python train.py --norm="rmsnorm" --attn_scale=0.125 --bias="none" --extras=["capped logits"] --optimizer="adamw" --beta1=0.95 --max_grad_norm=0.5 --schedule="wsd"
Each number is 200 + 30 x the weight over its row's rms, rounded and kept within 0 to 999. Layers, rows and columns count from 0. The size before them is the row's rms in percent of the matrix's.

# layer 2 attention output, 224x256, rms 0.0528, rows 55-109, columns 128-255
112,223,230,156,199,145,193,213,229,224,223,222,178,189,175,173,265,194,205,209,168,198,200,230,184,238,195,233,176,206,192,208,169,153,187,247,202,200,232,238,201,227,202,234,269,185,200,186,210,175,160,217,208,217,161,233,201,158,148,168,180,183,219,203,177,210,221,252,224,213,199,148,206,189,181,211,166,172,179,251,173,221,220,199,158,255,193,167,167,244,157,197,201,184,208,181,214,192,166,175,190,150,179,246,160,208,210,316,251,215,225,244,184,157,243,231,154,151,183,148,197,162,272,192,171,203,228,248,146
102,128,176,229,181,204,196,172,199,231,206,175,205,215,213,217,186,218,255,206,243,210,174,252,224,162,179,208,205,226,198,200,227,205,227,146,191,154,223,172,212,188,194,231,185,202,187,239,244,177,205,226,218,154,224,162,138,172,171,240,158,158,103,189,287,207,205,190,176,221,225,288,206,169,170,201,220,193,151,148,257,155,184,214,212,169,164,204,206,142,230,179,224,210,224,253,197,221,233,209,212,228,173,192,232,198,178,183,167,193,236,187,134,221,191,236,153,208,163,207,191,270,229,175,207,208,181,165,188
091,217,183,179,174,172,215,175,215,228,234,234,190,214,201,190,219,200,211,235,154,220,183,171,169,212,165,189,166,214,200,185,203,155,182,247,173,228,196,208,195,275,201,222,176,206,185,229,177,181,190,209,201,196,167,173,171,194,161,212,185,176,190,197,187,176,208,264,254,134,186,263,186,188,207,231,249,161,214,267,277,238,176,207,241,227,210,160,225,211,167,192,176,133,223,144,209,222,168,239,173,192,252,221,231,255,142,191,183,190,269,254,192,200,213,174,219,166,209,215,243,118,229,234,158,275,199,215,234
122,201,222,284,193,196,212,198,165,212,190,186,191,230,249,170,192,203,96,195,205,227,129,151,177,243,202,209,192,223,190,223,195,194,170,193,191,173,207,192,215,187,189,193,199,160,163,208,178,212,162,212,223,230,196,148,153,196,231,174,189,208,147,200,144,230,206,108,144,227,159,180,244,200,179,247,242,244,161,230,169,149,193,182,156,157,191,229,196,196,189,230,210,248,218,209,196,212,185,246,138,190,195,170,207,215,215,185,204,171,186,178,155,161,173,199,190,258,238,236,158,184,221,195,197,202,202,238,213
094,179,200,146,158,205,194,181,244,204,171,212,208,207,183,166,166,197,224,232,166,195,203,176,198,167,191,204,186,202,191,171,219,230,241,225,194,221,200,200,196,212,267,188,181,273,249,233,172,179,167,219,231,173,189,226,192,246,186,227,218,174,163,204,246,192,215,177,238,238,186,136,203,189,215,268,222,234,255,279,197,200,182,175,198,112,231,263,211,181,155,210,269,198,168,205,224,188,227,159,173,219,149,219,208,205,228,210,229,193,155,190,225,168,218,169,189,242,214,213,210,145,253,267,174,212,249,196,183
112,191,198,231,195,174,219,209,195,166,197,180,201,193,233,193,198,189,130,214,180,179,159,178,221,191,214,202,196,183,235,234,184,187,151,191,179,172,177,193,199,200,229,177,196,202,200,189,211,171,189,232,170,209,186,176,178,174,223,178,163,200,209,198,166,151,219,156,194,203,255,159,250,157,248,209,215,180,175,144,165,175,216,208,198,167,175,237,247,161,203,254,198,240,263,166,218,155,167,202,238,161,164,210,225,212,175,239,237,196,226,145,172,123,278,125,225,192,212,143,184,169,219,219,215,263,125,228,186
095,210,209,231,220,193,171,248,177,167,173,204,236,158,200,192,152,224,201,230,222,210,225,176,261,160,194,178,207,194,209,190,211,146,139,296,192,204,217,215,158,198,253,206,113,250,179,226,167,262,193,235,171,148,212,215,261,236,238,211,243,199,274,224,123,205,218,209,210,235,223,217,152,254,139,196,238,245,180,138,174,203,197,235,234,226,196,184,150,195,214,192,244,175,229,279,187,178,220,194,250,214,204,241,176,168,202,238,186,180,209,236,194,222,205,142,226,224,171,162,223,147,160,188,242,176,244,207,243
089,191,190,253,217,217,237,196,222,212,234,214,189,185,186,209,212,194,161,234,166,188,192,209,176,211,212,186,229,223,204,221,202,204,173,199,188,179,180,189,167,176,194,196,270,203,182,233,216,162,198,198,195,219,225,249,191,183,182,199,191,150,142,243,203,239,215,141,155,186,275,219,239,236,250,138,263,199,171,163,182,205,202,243,181,222,159,219,223,136,209,225,201,176,204,187,195,189,255,97,265,179,96,214,211,206,197,219,211,176,190,176,222,206,216,239,186,180,148,192,161,275,201,222,231,162,250,225,157
097,233,210,114,185,238,215,221,190,218,195,226,198,207,170,189,194,215,283,214,204,171,232,246,196,190,178,208,224,220,190,201,207,192,202,169,202,225,211,199,199,237,201,211,222,208,216,182,224,205,204,210,214,206,193,217,209,241,210,240,185,224,273,194,221,162,196,210,256,215,173,211,206,188,153,243,230,227,263,239,206,300,145,214,283,202,175,203,160,258,227,169,253,210,167,212,225,207,241,169,210,259,223,242,219,132,133,233,165,217,212,249,176,280,197,204,195,191,169,173,245,140,214,237,202,163,249,226,232
093,205,197,281,234,190,208,226,174,182,150,223,197,239,203,231,165,185,153,219,205,210,171,212,254,201,278,191,188,220,240,201,227,176,208,220,233,214,236,227,231,170,245,179,197,177,193,205,192,211,209,172,190,185,213,239,238,236,205,208,244,150,174,216,214,250,178,146,179,222,178,291,206,151,228,248,199,174,193,248,204,127,185,248,201,160,235,188,206,243,158,157,210,159,260,246,201,261,179,211,139,220,137,177,195,215,214,133,216,220,168,206,151,170,178,153,223,180,226,186,188,197,208,195,158,252,251,185,256
107,217,205,229,226,215,262,191,204,236,189,201,217,234,208,193,180,186,179,217,192,171,196,243,199,233,225,187,211,199,264,216,246,206,218,170,228,182,220,195,208,177,158,181,251,216,210,208,238,179,195,185,226,249,189,245,205,216,188,214,203,176,154,210,216,120,275,227,188,161,226,222,142,201,170,277,193,198,212,203,201,177,186,189,186,191,208,161,268,323,185,187,141,159,185,202,215,143,97,251,184,163,274,257,293,209,188,214,219,138,186,212,198,235,228,168,179,189,223,182,192,229,288,250,238,271,185,197,141
086,208,139,167,156,205,231,191,200,164,181,238,193,210,187,158,187,219,192,218,142,239,191,157,200,200,196,174,181,207,161,168,197,178,205,206,179,242,191,204,194,238,254,212,172,180,225,168,172,169,175,170,229,166,178,195,164,206,163,214,200,170,153,209,176,260,241,186,114,264,208,248,175,229,214,190,299,176,179,158,192,152,149,302,184,173,216,220,216,191,202,207,183,135,158,213,195,206,180,229,158,182,178,228,228,248,177,235,164,246,211,209,198,173,172,186,192,143,171,166,209,239,204,194,220,247,186,186,175
104,154,180,227,216,178,212,188,248,197,218,183,211,196,179,237,194,206,219,221,205,183,219,258,208,202,259,210,225,201,216,198,218,202,250,198,203,191,235,190,224,173,186,236,208,203,199,257,211,210,201,219,192,175,225,189,221,191,200,224,203,180,183,170,269,255,146,190,172,181,209,162,183,218,202,185,181,225,199,181,212,165,204,191,204,233,224,152,221,175,197,206,227,171,192,280,197,211,165,205,194,184,189,185,158,204,249,155,252,115,184,181,223,205,208,191,223,236,184,285,217,203,175,174,211,200,174,171,299
107,201,182,239,218,191,178,201,179,195,197,194,195,192,212,174,168,203,215,185,216,201,171,200,172,211,203,188,209,220,194,224,209,228,164,182,224,166,212,216,172,187,180,232,184,183,165,199,218,198,222,198,169,201,207,199,225,193,234,186,193,237,213,229,189,213,175,223,175,163,174,211,221,232,207,138,243,256,161,162,247,209,256,187,255,186,147,167,193,140,231,241,243,211,174,210,232,227,243,119,218,224,211,259,220,158,155,228,146,165,203,149,169,295,290,226,251,269,218,235,153,237,207,138,216,137,217,252,313
090,225,185,181,173,262,222,195,189,212,217,219,215,174,196,202,209,230,249,177,219,185,204,231,235,189,189,165,216,243,185,183,172,183,194,169,197,200,182,189,213,189,152,160,175,219,236,237,144,184,236,197,207,213,198,148,205,211,238,223,228,210,218,178,202,212,167,199,227,239,163,186,241,158,138,240,245,189,219,207,214,184,213,216,219,175,179,187,203,156,137,232,174,218,207,143,155,228,200,208,218,188,169,147,191,216,177,186,135,198,173,256,218,232,171,217,197,152,202,208,160,190,191,175,217,191,249,217,116
102,173,162,202,198,245,233,171,217,211,202,190,199,242,204,185,173,199,178,215,216,257,160,178,204,219,195,212,176,235,212,232,207,205,220,138,179,162,168,138,214,194,197,223,213,205,181,192,174,169,215,196,249,177,158,161,178,199,160,174,182,171,134,184,239,219,199,163,220,173,188,213,244,182,167,174,184,225,194,247,208,176,217,204,210,149,218,158,162,185,173,223,190,222,171,201,202,193,166,183,264,222,202,235,212,182,189,247,268,275,184,164,166,239,174,176,130,202,151,203,218,204,177,212,146,145,191,169,164
098,208,179,236,168,208,153,181,201,210,210,187,210,164,166,223,194,204,155,184,182,203,202,160,196,197,213,171,197,200,192,234,168,189,199,177,196,207,185,217,196,174,218,195,202,198,168,192,183,207,208,198,156,184,165,239,180,169,194,198,205,221,192,215,184,214,211,127,230,209,245,183,200,214,246,133,188,209,179,131,185,158,135,190,197,143,211,172,198,164,240,184,214,164,272,233,189,163,175,208,214,233,193,243,202,168,189,225,200,228,210,226,240,223,220,167,199,231,121,121,205,260,170,185,192,229,193,241,142
101,194,194,118,171,173,203,160,250,202,194,238,196,188,166,218,205,220,218,219,169,211,185,217,219,214,214,199,167,205,139,211,152,180,216,212,176,231,205,238,196,221,232,242,208,181,202,186,187,182,188,201,198,158,194,139,221,164,133,195,202,213,203,165,194,184,212,181,192,265,236,190,128,185,227,176,176,224,244,226,223,127,159,185,185,130,233,211,218,208,160,206,182,156,199,215,178,221,218,225,161,197,145,207,205,222,232,145,233,185,208,156,215,159,245,194,286,157,162,178,237,255,221,177,202,225,220,222,247
091,188,180,229,205,216,247,246,194,207,182,168,173,207,201,196,188,155,215,210,204,200,201,230,192,201,233,165,196,190,207,156,173,204,254,213,192,205,168,238,214,194,188,178,235,210,226,225,240,175,205,192,220,191,173,196,204,192,150,218,203,165,172,250,261,187,185,198,243,139,227,202,225,214,250,225,195,238,203,207,133,138,128,255,197,196,200,231,236,180,173,214,239,211,234,194,229,199,217,150,307,186,233,209,274,230,253,251,190,185,237,203,239,206,189,198,198,266,156,184,281,180,170,236,195,178,202,204,201
123,223,192,171,200,171,170,216,221,190,186,221,201,148,169,183,236,225,206,222,208,229,191,160,187,225,178,180,221,139,194,204,193,176,179,223,224,233,202,194,192,250,234,214,128,184,198,170,174,234,196,197,152,193,206,221,246,221,177,210,171,197,203,187,163,195,187,193,286,142,184,205,169,203,210,189,219,203,275,166,158,177,167,193,169,247,174,187,190,227,191,228,180,146,156,228,211,208,163,161,197,163,203,216,168,224,161,151,176,208,177,202,212,286,198,149,208,182,282,223,191,165,165,222,232,245,265,223,263
096,218,201,230,220,242,229,217,190,178,174,228,198,187,208,190,214,208,206,226,208,178,224,264,203,168,228,190,223,194,250,240,233,217,218,164,205,198,196,136,161,179,135,173,168,203,205,186,208,271,231,197,194,224,215,213,242,202,241,241,203,203,189,206,216,181,193,214,172,162,160,215,260,183,187,255,146,190,138,225,201,210,179,256,239,188,190,167,227,193,263,154,213,199,271,221,201,243,213,241,228,257,269,173,190,149,200,168,180,174,246,213,194,236,119,244,215,190,241,191,235,182,164,195,230,99,190,204,253
081,178,234,200,198,223,169,185,214,178,202,223,202,129,188,166,217,224,255,176,234,168,226,223,232,163,197,191,264,164,205,179,204,181,198,182,243,210,235,204,204,219,200,163,183,188,177,253,213,232,176,181,227,222,173,166,189,192,201,229,215,205,169,148,208,171,179,174,143,262,251,134,182,206,186,205,133,214,140,164,227,214,238,196,216,185,150,205,220,190,232,176,256,234,180,182,213,175,201,192,170,227,194,164,242,207,196,183,205,178,199,179,190,252,203,211,178,181,142,191,195,198,190,205,174,187,204,199,194
100,182,188,231,206,147,214,217,173,166,217,174,202,167,197,211,187,213,184,191,193,188,193,178,197,227,232,195,207,223,196,202,211,190,187,258,204,207,187,244,178,195,285,199,214,194,195,172,224,198,179,220,231,216,194,209,160,198,183,212,182,205,214,190,155,242,237,235,211,230,276,135,150,161,213,119,164,174,228,152,193,194,200,200,197,192,206,172,198,273,199,230,232,151,227,241,194,209,127,192,220,234,210,223,176,197,209,198,238,219,214,180,275,105,232,246,283,177,165,215,174,225,188,198,165,194,195,206,206
100,199,198,222,187,190,186,208,195,223,184,205,190,180,215,148,241,204,171,200,224,207,197,177,215,168,224,210,232,187,198,194,189,185,197,192,205,189,220,204,191,205,197,232,203,216,146,194,174,168,170,228,206,201,174,182,212,182,198,211,163,176,182,208,144,188,193,195,234,181,183,186,161,184,189,136,231,141,185,202,159,225,147,154,192,167,221,186,177,285,193,144,222,233,178,208,233,200,215,237,189,148,204,145,225,191,185,130,215,185,192,201,129,181,285,159,153,179,264,190,145,154,289,155,256,210,275,216,185
096,171,197,134,173,238,217,185,221,225,211,200,194,180,187,222,217,224,243,176,180,189,211,214,210,145,166,212,235,191,153,183,175,204,199,176,159,210,176,242,169,244,184,228,231,176,198,116,211,177,210,226,214,192,191,131,137,205,176,200,190,241,202,180,182,191,248,230,118,164,217,232,161,207,181,222,210,274,180,171,168,174,230,191,195,156,185,214,197,209,174,142,166,230,259,164,165,265,191,210,117,166,213,192,250,187,182,222,150,274,237,165,173,160,215,223,256,216,178,176,241,275,289,238,221,273,194,232,179
071,210,212,207,133,157,144,228,169,159,184,253,202,155,206,181,209,202,174,165,207,203,206,208,170,174,227,235,221,175,195,206,183,197,188,214,195,177,236,196,223,236,220,190,157,193,203,203,214,209,191,217,221,223,235,241,209,244,222,242,210,177,230,192,198,177,239,207,158,172,207,197,163,215,155,174,191,253,150,180,219,199,221,161,200,213,180,182,234,228,217,217,175,190,178,256,207,194,195,210,123,205,139,188,142,184,215,147,251,197,160,200,183,133,198,191,187,176,217,177,166,249,218,195,267,157,201,222,225
096,209,205,188,202,230,238,181,214,233,228,212,174,202,249,169,166,206,177,177,183,177,162,263,204,176,158,217,191,266,207,238,235,225,238,168,194,180,191,227,207,195,220,223,157,183,180,216,182,187,218,192,198,167,194,176,169,212,182,195,182,197,198,200,211,205,225,173,206,212,200,221,217,242,209,287,246,162,244,237,225,234,153,265,195,208,208,205,212,145,233,245,262,238,128,185,204,183,293,173,200,197,227,215,218,245,154,190,163,93,226,203,151,237,203,175,227,218,162,284,219,212,205,266,261,148,231,144,246
097,182,212,199,215,187,233,167,226,242,238,198,184,231,206,208,198,188,204,149,160,207,206,207,163,212,168,215,184,221,192,187,178,204,241,208,196,219,184,221,202,147,200,210,273,196,216,222,210,181,192,231,235,152,208,153,207,204,155,231,156,203,195,171,229,169,243,243,188,265,215,217,195,166,173,244,225,246,216,240,242,165,126,195,208,180,189,173,223,246,103,183,218,218,186,214,210,171,225,264,217,203,221,234,148,165,189,202,158,205,243,280,147,193,173,257,175,199,182,206,222,201,252,142,164,186,248,180,211
105,222,176,181,219,224,146,247,177,237,201,197,232,186,213,213,195,212,206,199,201,194,246,260,233,197,205,207,213,221,200,178,208,226,199,201,211,211,179,267,186,220,123,180,271,154,209,173,224,175,221,186,261,218,192,210,187,202,209,194,214,210,200,201,239,166,191,201,182,154,192,278,200,231,239,280,265,180,256,132,171,233,208,160,154,231,255,284,212,177,198,157,177,212,275,179,206,186,243,179,126,194,241,181,263,222,192,249,166,185,265,187,194,222,205,209,186,228,198,237,222,209,170,242,199,243,230,176,206
106,248,200,150,196,200,153,228,219,197,195,212,192,185,161,212,192,199,178,211,224,153,251,210,258,174,225,222,187,163,195,191,245,209,196,238,203,220,173,242,147,238,219,204,117,185,200,185,214,232,200,174,197,181,219,241,250,219,201,163,188,197,275,211,163,161,210,271,214,172,196,200,163,173,186,165,223,211,223,220,228,194,177,241,158,215,265,131,191,253,204,232,182,142,250,232,199,137,152,200,220,244,159,235,214,221,184,202,259,160,144,213,146,262,174,164,238,215,154,197,200,188,157,242,194,189,224,186,266
100,207,215,204,201,240,234,199,171,172,181,187,206,196,227,185,167,176,217,187,202,207,193,229,212,199,209,199,206,175,227,221,232,206,253,169,194,161,193,169,195,217,196,221,214,201,216,228,231,209,205,183,192,222,201,214,221,205,219,203,204,194,203,240,230,231,174,217,234,144,219,182,177,202,163,168,182,177,195,199,164,129,191,177,222,222,237,205,202,167,190,208,191,185,133,273,201,205,173,221,226,191,245,196,176,174,173,168,265,185,191,110,190,236,182,197,230,264,222,216,161,166,166,185,170,218,280,202,195
098,248,176,188,169,211,170,211,203,202,182,256,215,198,185,171,194,175,261,220,229,184,270,244,226,186,174,200,187,184,255,196,221,172,220,167,211,248,240,237,191,189,208,179,195,219,243,206,207,208,233,203,214,184,188,227,262,206,198,196,225,172,222,185,206,244,207,210,204,179,188,214,217,177,216,232,222,208,184,220,225,201,185,276,201,243,249,192,161,201,245,187,198,208,174,216,182,204,187,167,187,240,167,184,233,203,201,212,156,191,184,225,210,218,134,140,131,180,176,218,242,108,123,195,248,122,239,172,206
107,197,213,151,157,188,215,184,206,153,181,241,200,195,214,160,217,237,178,225,160,212,213,182,214,191,197,214,177,215,194,189,177,218,195,213,205,193,200,230,198,195,227,218,230,204,219,210,208,174,199,224,167,175,159,158,164,207,184,232,181,165,191,202,185,98,224,165,255,224,190,231,205,175,148,181,149,159,272,223,263,185,170,182,238,186,194,213,233,155,197,191,180,197,234,130,183,165,197,280,187,170,259,196,266,189,178,164,263,216,214,189,170,225,242,252,220,146,207,158,197,216,212,209,238,157,196,158,189
089,228,196,225,185,213,179,228,192,221,222,154,212,197,193,219,236,204,163,164,187,212,211,228,213,180,158,218,192,198,214,248,222,186,146,178,242,155,224,219,197,186,148,192,196,212,197,173,202,188,225,214,162,258,200,242,226,188,243,182,205,216,158,193,158,144,226,218,140,185,188,217,250,226,286,285,196,191,145,208,149,214,184,156,148,249,216,175,286,211,235,194,183,223,244,170,198,177,255,214,214,194,223,184,92,200,193,265,163,207,232,204,134,262,159,200,213,207,228,208,214,246,226,211,178,164,202,209,220
073,191,166,176,200,175,202,213,215,212,187,184,233,220,187,217,168,210,236,216,258,193,208,164,189,184,203,204,215,176,173,132,176,232,185,159,211,223,179,171,198,175,177,207,229,200,258,108,212,218,184,188,227,186,218,141,143,165,137,212,197,203,161,182,179,222,145,202,190,153,167,235,181,195,189,141,251,214,236,201,190,223,246,164,195,197,227,228,177,196,194,211,164,131,277,175,212,203,183,169,177,226,148,214,226,197,192,217,204,156,217,192,225,138,206,203,256,244,210,253,196,171,203,272,196,240,212,196,244
101,195,242,229,181,181,196,195,208,191,197,218,180,199,186,196,223,158,202,211,225,169,192,213,193,200,203,208,229,161,225,197,195,175,190,205,211,205,222,217,189,206,192,219,205,218,189,173,219,190,177,215,196,225,219,224,251,213,198,192,187,189,219,182,167,238,187,242,159,221,239,151,140,234,221,229,219,236,180,158,138,203,213,292,180,205,169,241,197,207,201,215,200,168,228,239,198,247,136,235,159,166,206,238,183,233,225,191,188,213,193,266,281,166,128,188,210,196,234,176,241,228,140,211,218,216,209,201,199
083,203,211,241,225,168,167,176,186,166,203,176,201,218,224,217,230,211,236,184,197,184,220,291,230,185,189,199,213,204,230,176,194,176,194,206,219,215,231,255,203,179,205,220,220,223,158,207,163,146,191,174,208,226,196,194,235,163,195,207,226,210,222,220,222,213,162,213,199,174,149,177,208,151,208,180,175,193,233,181,161,178,234,175,221,236,150,176,196,226,191,155,186,246,206,176,207,226,265,197,126,202,210,164,170,199,260,190,159,192,264,240,193,177,151,210,183,200,175,205,176,236,239,164,221,199,188,201,143
085,180,192,179,151,188,239,184,206,190,167,186,174,197,201,199,172,205,266,198,189,255,207,231,164,188,209,197,177,179,166,213,253,248,206,176,173,170,195,150,193,222,212,217,224,205,194,172,224,222,186,193,221,219,214,171,183,171,219,227,213,172,199,186,176,207,222,203,202,183,213,157,174,222,151,189,179,215,203,171,195,197,226,105,210,283,252,142,182,200,186,189,167,134,173,208,199,191,212,218,180,168,235,233,204,205,217,176,279,221,171,162,224,249,218,205,219,235,222,233,200,223,202,260,252,167,193,172,228
066,179,230,151,177,224,176,244,174,164,180,208,220,239,230,221,199,221,187,191,210,189,175,165,166,182,245,189,185,157,193,191,168,211,146,255,238,189,177,192,189,211,211,231,167,194,144,203,177,169,207,218,182,244,239,167,188,185,191,163,166,191,212,186,150,173,190,216,195,235,119,272,140,235,142,212,185,224,195,211,163,225,230,188,221,215,152,237,208,174,228,199,183,218,182,195,207,206,249,210,182,206,159,176,188,228,190,218,238,207,218,237,267,196,231,201,148,158,215,213,173,203,227,217,193,284,211,197,209
096,117,215,220,216,172,255,171,212,253,230,149,173,233,234,214,238,184,161,178,208,180,166,209,174,227,215,221,191,199,179,194,184,223,202,196,167,154,228,219,192,169,174,204,287,157,204,216,206,139,188,232,218,203,164,135,145,178,166,168,142,211,170,188,213,241,211,154,238,202,272,134,174,178,247,172,160,230,163,192,179,212,252,186,200,203,163,191,204,187,117,237,244,222,163,169,195,246,165,195,234,169,261,203,172,169,238,181,179,184,202,159,250,164,201,140,177,267,157,218,174,148,225,174,155,227,159,190,206
083,208,189,224,190,190,167,192,224,240,234,228,179,218,219,180,196,206,196,200,249,147,175,183,177,194,196,198,189,224,222,178,222,217,215,175,250,208,203,248,182,184,119,187,184,199,240,220,198,230,207,227,233,218,170,204,229,194,277,168,206,227,174,211,207,214,209,150,231,156,146,246,258,210,171,218,211,232,267,196,228,201,191,176,262,184,178,245,209,233,161,166,122,207,210,188,226,245,210,151,161,210,203,197,231,166,195,201,179,200,199,269,181,174,151,229,160,225,231,177,219,160,203,205,173,165,216,234,193
099,200,211,247,179,229,197,215,207,171,214,221,188,225,243,169,210,227,216,216,193,183,206,198,185,226,168,205,198,205,205,139,187,195,215,192,192,198,203,191,192,229,120,222,208,172,157,164,207,204,223,186,246,216,167,172,245,222,179,166,185,214,169,234,224,174,185,278,101,204,229,195,159,226,207,187,208,176,146,177,182,221,178,177,174,245,247,211,178,263,177,201,157,179,214,223,193,178,161,162,189,168,160,171,184,229,183,245,146,169,208,225,255,152,154,245,210,202,214,185,132,210,238,154,150,201,213,219,136
086,238,194,208,198,281,161,235,188,211,194,230,179,189,191,171,208,180,211,152,212,201,221,234,208,212,192,193,253,191,205,179,199,195,211,247,192,207,217,211,194,230,197,203,120,182,202,227,199,248,177,202,213,237,203,262,196,205,260,245,178,214,214,181,187,188,202,245,143,197,138,230,284,173,194,245,181,249,152,205,221,192,161,139,247,152,145,212,187,210,195,164,200,240,117,206,200,177,254,198,161,237,216,132,183,215,187,180,143,226,212,192,167,226,192,194,201,196,202,189,194,218,227,190,205,198,239,174,148
113,141,204,225,210,248,233,220,217,198,216,201,197,208,229,214,176,216,222,211,245,205,139,237,210,206,222,205,186,214,196,217,219,233,223,132,180,131,196,199,214,183,155,220,199,190,210,204,230,181,204,201,219,228,195,146,181,168,244,189,168,208,144,200,247,262,159,190,203,190,184,280,235,234,165,175,194,281,248,150,175,116,234,211,219,222,133,220,176,155,201,179,172,209,216,237,189,165,214,171,204,203,170,174,271,171,226,193,167,171,313,110,129,201,199,239,138,206,179,231,210,204,195,171,211,265,183,214,212
104,188,216,224,227,246,180,209,188,213,201,193,172,175,162,215,214,160,213,173,222,178,223,260,198,219,221,212,218,171,221,173,220,214,220,174,200,198,241,228,188,171,160,179,204,239,192,227,208,274,217,164,217,211,227,220,278,209,206,214,219,249,245,222,203,203,184,225,194,178,184,174,195,133,203,200,194,182,160,254,221,152,189,213,211,214,206,175,168,265,194,190,224,221,172,283,223,214,108,210,173,196,200,198,180,161,210,137,278,141,197,218,167,195,168,200,169,216,254,228,227,181,196,174,166,190,242,205,219
099,160,187,212,185,167,221,210,205,219,196,190,208,203,195,196,199,195,212,182,171,205,192,214,233,230,240,187,206,229,212,182,196,210,204,196,211,192,233,204,221,168,249,188,223,178,240,245,237,175,162,199,203,226,192,158,171,182,193,238,203,182,171,205,230,204,228,117,230,225,192,213,248,179,154,204,227,215,237,211,179,227,197,209,245,159,181,187,204,175,170,219,167,254,188,273,231,183,221,230,246,158,207,157,264,160,182,231,281,220,193,192,174,148,208,238,160,180,163,188,111,233,240,272,241,217,161,244,136
105,206,208,265,233,193,224,219,205,207,210,202,197,235,213,173,217,179,151,181,210,183,163,216,204,186,192,196,230,200,202,251,187,216,175,204,194,176,204,206,204,190,163,209,245,150,215,217,252,149,190,222,216,228,211,237,162,186,209,202,165,187,161,200,225,213,228,204,225,205,249,174,258,165,211,163,157,231,198,189,188,205,225,210,164,208,158,227,237,127,142,182,200,169,220,264,189,266,257,158,199,205,239,209,254,186,211,226,223,245,254,171,244,158,256,193,201,236,170,155,198,190,257,150,210,197,195,212,179
088,215,200,177,174,235,198,198,208,227,218,201,222,197,226,222,239,215,261,202,211,191,238,220,203,194,183,222,234,210,229,153,195,233,190,200,196,230,200,235,197,216,178,203,200,228,170,196,208,179,226,217,223,213,151,221,195,181,123,177,187,156,219,168,246,235,190,173,183,152,224,194,254,160,226,200,192,185,204,250,162,139,207,216,225,181,185,227,122,242,159,169,227,215,244,236,173,181,133,143,255,167,128,177,197,215,160,194,195,138,169,145,203,233,150,172,162,236,223,226,221,183,146,157,158,147,289,185,198
104,214,224,206,205,172,190,228,198,169,212,191,186,156,235,195,206,189,200,218,212,186,144,193,181,205,186,187,232,209,196,212,180,220,164,176,185,162,162,197,176,194,204,198,187,170,144,218,214,179,187,225,187,212,214,129,179,209,245,206,147,225,189,230,190,227,140,110,222,191,187,191,221,160,228,193,222,184,195,171,184,231,254,206,180,126,168,200,195,147,194,228,184,195,141,205,246,247,214,185,193,201,267,195,252,239,167,245,152,232,156,244,185,204,309,155,241,159,241,203,215,158,232,185,247,260,128,254,214
079,209,209,232,157,245,173,199,199,189,194,227,212,166,193,201,209,201,206,226,181,259,203,141,211,226,190,187,191,211,197,219,172,220,266,207,190,253,188,216,196,240,208,188,170,203,181,201,165,216,175,232,178,161,137,214,209,158,212,194,252,201,205,221,223,163,210,207,212,208,186,186,256,235,120,269,183,181,261,207,168,214,205,168,260,227,197,210,240,218,105,256,209,234,183,183,222,126,266,154,196,198,224,191,241,175,186,172,161,202,255,254,204,225,174,215,184,173,183,189,199,212,182,186,268,188,185,152,199
096,212,229,158,207,178,239,223,164,232,238,168,204,170,198,191,196,190,154,202,188,195,198,200,231,218,194,186,226,214,202,240,208,191,153,254,230,187,177,194,172,213,258,184,156,232,188,211,199,164,197,251,181,181,191,210,163,201,163,210,159,183,258,166,170,164,220,168,237,218,237,196,193,167,177,197,150,163,215,238,217,252,132,159,214,147,236,200,218,194,155,215,244,220,194,209,266,185,231,231,160,168,216,218,192,169,209,235,189,194,251,188,212,181,253,149,234,200,195,184,189,166,256,147,176,154,197,236,216
108,174,198,163,215,165,211,216,183,189,183,217,169,187,206,168,205,189,195,219,176,189,168,166,208,216,212,174,231,168,216,213,192,210,169,232,212,156,212,173,184,194,241,192,97,227,186,209,197,226,193,201,174,185,210,158,264,202,241,192,194,210,234,227,116,189,207,217,159,244,177,191,185,190,230,178,228,169,172,181,222,268,208,201,201,212,253,188,198,263,191,254,259,136,172,180,207,147,224,182,185,185,150,215,189,180,190,148,201,191,154,207,278,178,223,201,231,169,190,160,209,244,187,244,265,162,207,185,258
087,207,186,163,182,163,153,202,195,197,153,201,191,140,206,208,208,216,175,207,180,226,199,164,222,175,241,209,175,187,123,185,182,193,191,226,219,234,206,222,183,228,278,189,168,215,204,166,142,188,167,214,147,188,264,187,207,193,239,174,188,216,229,203,128,213,218,204,168,213,208,188,161,239,182,195,152,218,160,183,202,116,199,209,156,151,169,165,204,207,232,219,229,191,224,198,182,201,171,206,211,204,194,178,138,223,186,179,242,220,174,218,213,180,239,174,180,215,232,232,170,225,216,203,235,256,127,172,229
105,195,226,191,218,243,221,203,205,217,225,168,220,214,254,200,224,228,207,186,185,176,181,189,180,186,132,185,171,244,181,205,180,209,218,157,190,188,142,169,185,203,129,219,289,208,198,179,221,179,189,190,225,187,166,165,149,206,163,193,140,218,168,207,226,210,220,180,197,234,246,184,188,170,253,214,220,182,217,196,202,194,212,218,175,188,211,245,192,172,185,196,181,143,196,217,213,210,223,251,237,184,232,216,220,208,192,260,194,194,216,241,242,190,237,191,197,187,202,186,247,185,220,157,154,159,192,173,160
107,146,195,209,230,241,177,217,190,206,158,182,209,201,200,262,174,212,257,203,228,215,212,228,197,184,201,198,208,193,236,172,237,220,222,204,196,211,203,234,213,214,145,231,221,216,222,181,192,173,216,191,226,180,204,253,189,221,227,225,198,213,200,202,254,239,158,199,235,173,253,204,202,187,202,143,247,152,233,209,194,138,239,250,189,218,159,233,133,200,174,240,196,179,92,266,170,186,184,135,147,201,149,201,248,238,225,203,186,145,143,201,248,235,234,217,191,159,204,226,201,178,182,241,175,257,251,198,176